config.yaml
d_model: 384
norm_place: "pre"
norm_eps: 1e-05
positions: "rope"
qk_norm: true
attn_scale: 0.125
init_std_o: 0.0
init_std_down: 0.0
lr_head: 0.00771
final_lr_fraction: 0.0
batch_tokens: 131072
seq_len: 2048
doc_mask: true
Each number is 500 + 25 x the weight over its row's rms, rounded and kept within 0 to 999. Layers, rows and columns count from 0. Numbers have three digits each. The size before them is the row's rms in percent of the matrix's.

# up: layer 7 MLP up, 768x384, rms 0.107, rows 549-570, columns 192-287
# down: layer 7 MLP down (transposed), 768x384, rms 0.142, rows 549-569, columns 192-287
# gate: layer 7 MLP gate, 768x384, rms 0.0983, rows 550-570, columns 192-287
up549 102:533487506515471487491484475537479498489470482517478546534524521481464498505557501518560474506506461486502528504499521470475461499513497437505476492479542499520535515478514538495547508501492480503470488526497556478479494496433504510508492478468503500497488510481517483499525492481501531492
down549 104:459503535505493517530509456480460483461506504494512467467525519502519444447482483520484484515500487467458522484478464499516501482504488509508454516469528494501486482484523527493486463497443512483501534480466488531483505472476462467476527489524489505546513494536491517549496486518471505483
gate550 096:478500517496496483465542514518490526500510511500473521472485466499553507501461520457509475536507477491472508566459474538490535503501531518424491458491456482520492490536531459480530489486495547534522528525519473500511548448521481516495529481525496500523517504486498494496516473527497514447
up550 093:507515448521519544462510499550515465527471507470478492536515515509478493516501479522483509499512496492489493519449478525497473525531492469501503484498479503533494498505500509518490474538472489484537553522470504509498562463517470463507436486492495499500510471541549490521484519522500497449
down550 094:502520487459490479447491454542491503494504500528523519488520478512482536510493474529485524454497519491556462534491498518506448525510477537523536484473541513482517501512519488436534520513497507460503507505491495560500451495449520435487481508486511496473503507538494491507456497489497488503
gate551 101:521475537506528512539507489469524522487505505500498515482472498511518527546498471476524512516469471463513516503532486519507488488499573445517504459480487456471518467517496512462486515497514525507496510462523542463511475515524514482499461508481517522501529457539505501513494505518478507525
up551 100:491519453550466489506499490480522540528481495508472485529501436516500516490510502526516500547490506471480522523481485509527462508496470517516484494488484478498467520532530487500519545506525477511469477466473520528501455478478522488489493517453490487486534535542498499535545519515472518510
down551 104:494511501490512561497487513492452445483530502528534459514506505487467465482508499533488495513515513535467500495528469491499532491504489521502482530484541518507561504477535504482498511486471539517492505453468486548529481476468521475473455511493462473500531516486502523526503533501508524488
gate552 103:493558503489475525519511522491487497495478523490518511488487468475494518521521480549483511529452538490484472467537543502551486451542510520521497513479500530503540482481518479545498594522484502478536526519560466495536512477516476519467474455501522470519511491521510458470445522464521504513
up552 103:504469519513512476503523494482529500496498474512496474562515488517493536512517473519530506491525509507478502449501534534489457506457511507488495519483515525473492505479464499520487467470483546520467500496545525511519491480465516530492498484499487484473477545532496497467535504534530495466
down552 104:481470477479536521461491482532489482517482496493470526569502483508484479456514487522516461512514530494462463461519510553548532568521520498537479520503477503474473522458487530501489505517503487481546481467470505514545545506495499518482546535513494507500515526502490517570509519495513493516
gate553 109:479491556490475497495498454511487517499492530544527478484487466513516527501510509502494508495519568536495491455536487452508537481464512489502495475515508469515488536511450504467508497470530526507501469489482489460494465509512499532486482524498536472482501466504505508514514482448496509463
up553 111:494507478426510503484486515533477494491516490499478438501486556510473506489454519467494484455507494463507509502480484525487480511501499520519471511449506493480514484506493530482445471521516507503512507502488503481511475462504507500559501491456515508558517513454505468495513561546489513505
down553 109:499514497473492418476525504506495497496503487506507507489510532513519512523482518512496496518498463521511501487478494564477513508492503510475489507453537447527549542504508467536525435472516480532486528509486506516524494484489468482499552524500467557504490557497477525487485478476521485522
gate554 099:512486455524470579505495502507547536488534484482523521500462519509471485575476502523494508501488521503473477518533492482525471496460499507494487510494482468535507486491496509474510539508488482489529548464521493537498529506477473493490483495506490500481510470492514486471501492509505482504
up554 100:515505486475496513494479498497519484511504462514544455484530520489515480490510577483531482488508518526527512483484502486464500479513521499506499494489492513455524506523543514488535468492492504507493518495493479540498466459541532523465503519492537503507551464508534500459472480485524523498
down554 100:508482477497511499454472497514484504503487522448526524506495477521541513425513520505525497492495438524476509449475509540497472554487475473511477454483514466525489504514528480539481468473447557524463547467540483499525503484522505522471511553515491527521499487529527507510506484487479498492
gate555 098:507506483479459557485499477468487505521502518492470525488506457465514474485495497509535488509494496538521483489496533513498493528486536555477474513520496507510482536528504534546477462522515524528487530500492494458524531487474449546469469500452499493515512496467516508520474464508496481480
up555 097:504483500482510527514492492529475508493500479491495492510511489580496489495476498498530509493513517499523487491448488475569480527509470456497494513553488485497469521520533505482486474485519500498521493501471468516461526504510458508509521509501526486504541547517471488545498496505526521488
down555 102:547494528462520510491479472505502509508507520473485480481513538530496508522470510520513517510517476531489491450486501509462542476538443520476506499523464481509504476459492466509506505531501516436539524547471524459505531505489504478458501515476475539482507454514468499472473498479465484458
gate556 097:518511488492456524465552438506497527519471529498506516524515475489536535500480507479485528505524517454470510516530479506440496460480518514519513524487484509499501480504507509480540452470544494498524492469533453492535465483458499528516523510507504523470478512548483496526467490465479469492
up556 100:487508446507481457479561457504528512513540484516483491512499502491514479510469532464506511486551467493499467522517520488497483525461532503547494484519539551536497490461513483477478516480497496473493495494528480516511518509459475492507522516483469520539502532537522498533480519504500523522
down556 100:525434522546542449498479471526515496504543519499452488487519471541512528498481496546495514513474499488551493511493470481461496472534448468517523493454479528511525471464539490503551468518463486503460519503482491494462515470495538513470556480469517483480484517527482523514531545467484484524
gate557 099:451489479528524518548463500485514521518533464528475514454489497483510500514480470502525511515541486494544476547528482546515510511511480432513494487484483512506529435482514486526484500482502459463476460518511456453522505533506526526491490452521495510489534489533450475526473517502504507512
up557 103:522577509494519527519483483499524480526505526490482462476543454471491501501543503514492475511509483518532501491501496546526515500515478502477490472513517475530514492488453488550469503515510495498486472494462437481504519508529494492544515480551504458491505547490500524466519540502495512509
down557 103:444507496504539472514519511492501509509504489456445515476490488464514520482480455505507488483512462490485524502450480452492513497436464497503478491475503476493497432526531496477514498515535498512512475472506451478544482483509484473517544539495514502505516480528479502467497513531494513526
gate558 102:472479489512444533491497491483506512500533479514482481536490494544513478474471509512474510504491492548523511502468484529521494517484514491472464492509527479523496528474487521481535505500485462492453509521497544535509496536481525483544456508513494512458509484514503542519495506503512483512
up558 100:495457503496502479490488508498491490490504501497493448506510548469465529511492474514486496543503505502513532532497480503547484516492461468485429518521490479500532534504496516514536488469511468460465489526524488502540468485512493477506443526501510470524561519486472533528522477511510479487
down558 103:524475503500499458494489518469483463547520499468489533513467530537509494504573451507521502525558516482470508488536515492459531495484481527499467460511455535513530531464526494460505460464467442477487514455536501512514520480526516499502543504484495460500506481412505478503503536460473486456
gate559 104:509476489523462509525482507455465486525487507488486506507518457501479514533469469488538499507492573522486507488546502471505511491498515483457466495511502493437504517502504510533487471532525470484463485474471488516504499534535478454476485531502487555461482516492495488535542487471482539534
up559 101:483486514465540454494521475496455533517488544523500489546455501519534456498449457559504467497485535530502519501495522448500483520481541498517524510449510474503483493536429516499508503487497511488502525490493491483525535473468467535502502531446511492487501495486488516490455528521528482521
down559 097:543485508476461508507478485517536513456493454507561474503483542490507496512505475504478538466492538442454503464464492499476481480523439503495477541466489488548478482465517523518470485481493466501451478477449483517498500477460547503524490493498497539488560475523472510473452480504507452529
gate560 098:503520503500521477475484508472542494511500500492446476466511497516534437493438488466503557482504504471501475476527533502472519495489547488552508442532528490452478511534480504488507468493484463496491503536488555492487501529513511498508475521464489475486488484491511505517518502485521483500
up560 099:479493542519477482519497498468513462497496514484440506531501474485509556477498496521533469470476479502480493499518504494472530510499515494469529527499502471484503513512461481503486526512493448483507492527472502499538490492470494499463504520519506447505476533525523490464505532478530518454
down560 099:459509511532529513550514498487482539509504457483561518501540496477527459513503479516465485492506492495500494510532504514534538474517536497487497454481530511518488518509495459508491541487450557527476483515499484496492524503509467469531491441479504533516482518474476504522451545498526544508
gate561 099:526507502512537502549502544500471505532489488500500517522463541468521514469521494502509537506475504429481519501481498501525509511486483549472499478507521474486457495544509523481521519464448504524491534533504497489484456506519503480472489508469528501462477474520493466496512511454487504515
up561 098:504451515516477563516555537498509507476516475477490493521501511531458498526466497500494492523484457434475494506472487494504530495475503510505462470541503517485501489491508514527469494525524547491501502491481521506491470494523487454471497481506463470497536491496525513465495533546463474486
down561 097:497518481522497451465510523482483492492508492490500491500481444454488489495493532509502481509503483490470503491480495488486504499498524459467430507499514520498505479494459466548510494462497473510513523523467533474487489557525504521456542528467543520490506508550512502533489495505471472485
gate562 103:477481496505517547485508495523566536519531489466494452506469494459483521480498513503503520519544513457502481485482503550479514505523479486468471478449491537464485480473505493476436462492519513526527514497507503513482502497511449534437489488467486512509533513482525450513511479447530472516
up562 100:506497512524479504503480496451498508485490497492466486503474517488480536526482496523485487451524443466529504545487464517528479519535540475520480467512508503480465434516494504506499502495494497475444525480466465496464518483516527459522500471493522519528499471525510509476535534478457537507
down562 100:523489488482445461472487477458487503533498518477506513503488515523457485501519496501472475531511491506491491492499494527513558497485479476453477483496543497477417525516513491489486503514487485474509492496492511526520528522478481537523513493486499516453514531500510508559517482533494469500
gate563 095:474531486467509532525489535468475474510441474515473481503484506498507515433475484545534539510472489495554480455483420512460493467513500540525480471529460519496489489546501547473503512497505525510523457465505509515466487490548507529494473506488489510531501538498478487500520463480502497462
up563 093:496504543524498504431512530493535481463507481488468543496457478522492483501512471481533523440487456467531507528513478482505558491471502522492474534494519508494491492478506490497536486492497467495457483498503510475485485502447518503504490463508524425495487501462490462508499495519445523485
down563 094:489518466468471525520503523523485521493490487507515504525488509515520500480490472505486507489496489484578501495486481505498483473503504487513467444515496495541521483489499466548482517476497495504498495485477537472517484488482501532504529516510495559563519557493487471515474492521516500498
gate564 097:509516510505473470512518565486474527524473528451563512469492509487495502465468482531523504521521506508492490495501483488461503561475476524507520494533521503508545515493470517483488536499495537461514470516528486468513559498477497513461478519479477504489448488496511476539496454480499495484
up564 097:486470513549486529473498486525498478550472496511473529505513461462500485497467532531539521516484536487484523499482526485501524500436481514501478504502459475513462535511530513503497489475511543502442479514428540497497487532526482501485494519500480463523458539516519498489488516455513447526
down564 092:524496463481477474504477468500529512490530520448473435451511527487496547524444496442489514498492538509494514502495525485526518498515516538576538508543513496500484521497509498545513524512485534458514522498471474448488525466514528461475478516533471572493475505516497512489517486462487463487
gate565 102:527528444513488448535530497509494538475502539518473493518529519461512536524469503473466494508508519527509513464503504499576472513442526559528500500537489457544574521512532445549491496485515529458473524499478457513477517483494496474492528523513497518500491463500538500514502474486518482488
up565 103:486533560513513466496510505541514487485513469493523518496476480533494526537494547484483523511506471500481460489533533522471491542488503454527499466525454510484536467535514510542504520501465533471491481532516502487495522498550467494505511487516494471523522527526475474470518536497504484488
down565 100:487497476518492496507490472486508518525472500529504521537499512477521484502534490477509468483483500500501475530483499516493495514522507494523448470507539457507494471525486468472454492513489533508504473519505536521511506532424499508453532537483513464485563493486505544526515478437520505500
gate566 095:504508471494521483490502504490436480480519486534510522497519537500474472511446605485554507498525524489506521446509542546498550503485472506524522497480481487514518520481527502524471560542485482526509477491510451475513503524487524501475481515490507515468505451480537513570493514484517514536
up566 097:538546506489506504522483524518487513458476489515490469497500496481497477520490487502528489461514512511495507550480500523502446466516505469501531489512512468479490512512519498499461497497502533483489528518502479486484534510548504508520519439477514511571470478532477516454498509490527545478
down566 094:476442529458485504507471502509487508455536518480483481520498530517455535507477488471511482518518457557536482537501510514494553539488533469522474497511485523496498522477485496494480505512509488481463513506527519434523519497468509468526476503497525484523535470494514507468520481535511554538
gate567 102:515513491516530538480458510513497468520496515483497498531522492525486469471493540518545505517530501493494504482514490515520496525457553476502512501521439482495499476522458500490480511512493512488499484539479523495481510504506478478491512522494545461497548482530546500489504461509525490484
up567 109:509550487515508531507479564508504466501467505485480515525507505524473488507485546528471522492532540484504488509539503525490580445512486458455513477519515506504497469509517506558515523487514518498475518512480556489498498490521522462525513569494480507517453517503469472493517461489482506486
down567 104:527475500470556529520499490516517525521503495509502528530505488484488510507460522534484485546508556525523503505543522514462511474515520523547534520499519506501551497541489481529532497577520503512535483526491536472500511543507479505473481515529513467498503441539550502517444461543548473521
gate568 093:498502548484494516540503486540488495500488470466498510492541478491449469571505485502477498490488505506516515528496479467532493503533489531507459528522500499518541528544511485516491499484477519493473518484499533504458480476501492489506491517500473477499491518524463523464497481481503493504
up568 093:535518488546514561479513544524529474493502490501533491508507519551476483484444494499479550475497457470495529509471558513448468478483493481536491452510510480507541481485473507531504493504512513533488480509508481521546492449488529451489511485525523530496514503510523487471482495471509517523
down568 094:455494509475503521473457499452496502503500440520521515472505514484486462481538502504513500501501492533495488472495454532489438486529491483485461493485511516495465517520536543514518488549531475433525488508490499492453553516539484471480475507488526490480470531471554513463480464537506503494
gate569 102:519534510493484462545502483468493535496481500502515522534479517452540561525471553506486509489524495515476506506489486485506490505478475520496507487521533529483512504487542544523488502477466542535493467497516539499564463462504517458517519539452497484498484500518507576492498507448495483489
up569 105:479509529517498515511487511535534508478507498503506550503518499511466446493522507514539521485527477467533513467476481528515500464493500539485543515483482473497478506499542518539527508484528512503481510486452497473484489501535421490519546465534457524514493528493496484531507492512524507540
down569 102:549491506522489501497516472478572495512524532540471524495510523466468512491528498507513470564538485508500534502539498492473480465458490514480498512472487496499488515527484486477551506488496445490488489507471457525479507474476464523529477474546487495483511527454542482501486512522509522531
gate570 101:480503540508491539496532515504484507516532531519531514544485458513484464445502497472482500466462476474485482497502528520510508508496506475536506520475455521474505479458497501494433515519445440507527558515504500484480515532546470494509481492470450488490542477494524487490453485478555474480
up570 097:544491499508513477512480505450515502526498483549473496506489465494459494541480508527519499492497529510460523463497495485489502475441535556534455533493523537499485486529528491497498513497491488456507509548519489510500508503483494522515488522502460465518521483504548479515497532524516480473